Weights of a small GPT-style language model, trained from scratch on English Wikipedia.
Size: 9 layers, width 256, 4 heads of 64, MLP 1024 squared ReLU, vocabulary 827, 7.28M parameters.
Architecture: RMSNorm before each block, rotary positions, no biases in attention or MLP, normalized queries and keys, gated attention, a norm on each head, capped logits.
Training: a variant of Adam for these matrices, 560M tokens, 8548 steps.
Each number is 128 + 24 x the weight over its row's rms, rounded and kept within 0 to 255. Layers, rows and columns count from 0. Numbers have three digits each. The size before them is the row's rms in percent of the matrix's.

# layer 4 MLP down (transposed), 1024x256, rms 0.0943, rows 139-144, columns 0-255
103:118148143135137130120124180125124134157165166100151126133119124115159099100130137145139134108110121145124133121120101124122129105143139163118128091138130092105115087135169161119097104149166157085123108131154145088102125130118124187116141133124097108125118130120116213105125112085141094112137133092124155145129136104090175118144138072087173127114121163071133182116147101115118104105110083120135160132101134159142157123110134113100118129083171129117104041127120128167108120123160088110118133110137169115168117126098122132145128103123144143143101099106174079150208145115147132134140133148124111103105152160149130128148128122091116127090131137114109134144147128121123130115140127095160142114096143096157130110123138132133121136140102144169123137182089103120095114126155149
106:145111125106120119130134131133123122142128138145156115119100136110119102099125107107129153136175147141141197146071138151113126143128112147140120122119115136136168112134089121126154143121119140125124134087113185127133082123149133109158164151135110128096143160149148182121125092128132133129124139083133120143131109129159093085106137126153152090119095073123130104135135180154102100137146071117131147118123162159148115113162152130106132112138165096082118112159127109143115135131145133130118105144082116174082130156136168153136144144126125149096124186152147083120140112077125099145156127134097106130104126163170077111121143123117091150138094148096139165119176131130107155105179177070139075133062114119154113106148132114141146113114135092103137140115116153153140126147094127
099:161195145150119141106124134127118136113163106122135147138160172158119156167148120153117111149145102183130161137132121125150135165072070150163108147169092092119092146133116071125144132159108111113103169096082157104145121136159155138139163136136130072154129103132121125143153146086124155133144097106136098124111124136168143115125126121123115113130146139169120129166151137082066149120117124161155149134142113115131124148099126130112102129170100157123115151165149146106165089086130154136137074123119128159132131163132111118163121092130130144142129095162098159124134147134146165126083131127170125137138126155123162139131118090119155107135160126117129155121119107172136112146117138171065125128114099092120142120140153148112093094136092126099132114109111102154156138124180120
099:108082104140110099147163160143101156096118123125123133145141144146069117126152127146166126103155106135143154116100110170101136121094125170105115110144153117125111112145126149137104144137103092110106135120141133127166068128151113183119102141126115145129142134120146089141104157126142128121173144127109133096143132136116104137093178130124131129107146154124138155154100156172176168100136121122096123076104097147102135083162092117080172086133124105104118131134122105150130140127119194143111145135136170107154124098104165139114118116116088144189132103121133137159116099113132129099152090114132096149156143118102104119094152138139141108134124129122150124137131113128119124099175083117141131124112157121130087137162179086154160114159107174143093137130140143149148101164090188
102:112143131105126108121127085131163116110127130080097172073177163112128149092117171174153132113082091113121150116165116074119143163129127136129153102126126133105116131133125147156113119091134113127156124125106088074131128184194134156091094124142112103121115174112091158109107138114091120128140146131174125144159108122130091110139149102132105167126123089143119102123147162148144130112121081131139124110145147139156091105137126096167133154172126131151105134108105112135139120146105091153133114137122119119147118122123159145133110093131134096120161125124166098129132144138160141152119164130091162111110117106139124118159126111155109166150144139118122094139101111135117173138154093139147094150169134083106172115171146104142125112133079117103116080091123136147149131111197114
110:148087086167108179131132138101116123129120122089141146069163121140148137138089103115135129157129100126135112145113136073171104156075156125130150152152144159133120120072112146142133130109166139129125137148165121104151136128141147134167165130127132152093108121103127094135140138092123093139112104112119130129104108158173123159084155119177111127155132122152085106146082127127094185136133146124101138092152162131103133097117149143138094147124166128140072131125097142104148173093127157140157114124101163138101136102106111092131143135139131173111152149112098107102166118110084132115134151131175147118127125153130135122122147094135153162126132166174101129139120109128114112133146104105109128088119172115101123175164101168129117163149142087116127175107116139079147116134155141
# layer 4 MLP up, 1024x256, rms 0.0989, rows 140-144, columns 0-255
101:110125109161106141109122109132131116132144099156115130165108133120102075126110160134141126125132083122137123135144156170140102118130151121110147128130127151142128144114140111141112131121141151126159123141121130134174134114143128100107154106096074082095070144112155164108139182131146131138163112164155131146123100124108166158138161107114104129156106148138104115155123153142163123121174152114155135161134128113128168148066141100108111106163086149186141162182138135140152105151120105062173106087083134143130085154161135119153091088166086103116118129073133114114104114164117153088106138121154128123145143128134115131161127132089130137153163100130147160131129174111081136091133154110112110104109126147114111140137154143123156138124107154109139138121134081085154093091106141
100:129145141124137169134141126169111157146122133150080181126114127118113101127134148074136140147140110159116122095138118122102151137161124146113088094121141089129119100146107125131144132150134068122148123125110140081111112128181119142103137105156089124128146115132128158116137133119115117088104143152136112108126147111156127142089125131101161103149091177186115128146125091157135108138183128126103158109137111181108152137123188107124116090111144085129113171146118160129113121161129103099115174102106104145122157130102102156108109146142106096116127135141114082153123128137123094152165102162092173123150153124099095112134119110104138123102124145096126067158153131068111152130137134110187170123162148095146139159126124136147105132134110148134126092100163098140143128127099065
103:114099137120108129119136106144122145118132121139104130135145069114103183149138130120169117138118118149153120120149161143117129106085143167097123134112120131107127109103120189156142099142141094156143123132120131095146128144118103146092078116117120101100131112106149148121123117088142171172146108140129133127128110102117083143131145147103093072128142096128132151182144127153178132138146141131121141165149116080101191177115144138093152112089109146110130127135115122149115125116119157144129135141083135142140141106153129122100109157156174125111110138156151151139128091145109155161161134122159096145145102128112102117141130108073136098138173104144130114098107179127075165065139107163144161084146112112147142107157112105100134120065148165119114133141165141142131109154079125
102:124127135113128136123133131153141130139091119081087135117144145114102148181111136087114141135102144176135107123108115121121127144114135121105157135104103136103149119090168177106111107127137132153140135107093183097146163107140119108159177150135169147155114100127141147130156137128120136154083125121116096083147136094113137105120147114149159107139110126114158100153177133152141117113094087100118160110105124160103144164114160085168094121135108125143136141110149144114099124125112149122158084126098111132135145176107135144073128122128126151108099131133146115107132084117141136089101163125109103098095158139096143117153078111100080093093085136099109127102094142132098115154136105105154144105133141106147154111087079077138110134112116105140088131114097074097154094150089102
112:155170128157088126129143150132130132133143066172163158147090116108110137158124100168109148130121073167140132138116156147165098106127121126083180137135111075154125180131153121108128112169146141130114129124135147155159173158091104116087105121137180107126116113152152107144139123123179117130141110136133073144172134137110129133107107120110081093158142092116122104125124097135134131079159117122155169098130149116092146132118145085161140136143112151127115131124121122128138098094110138106145160110103116167164143120134138105081128135123085089125116096150112151154137126125114167113117110148082137151121179089140154098128161150148124130116120092097149140179089110138105119159117123107107127122130167126111121133115144124141152117100135158098124142136140139074087135117076120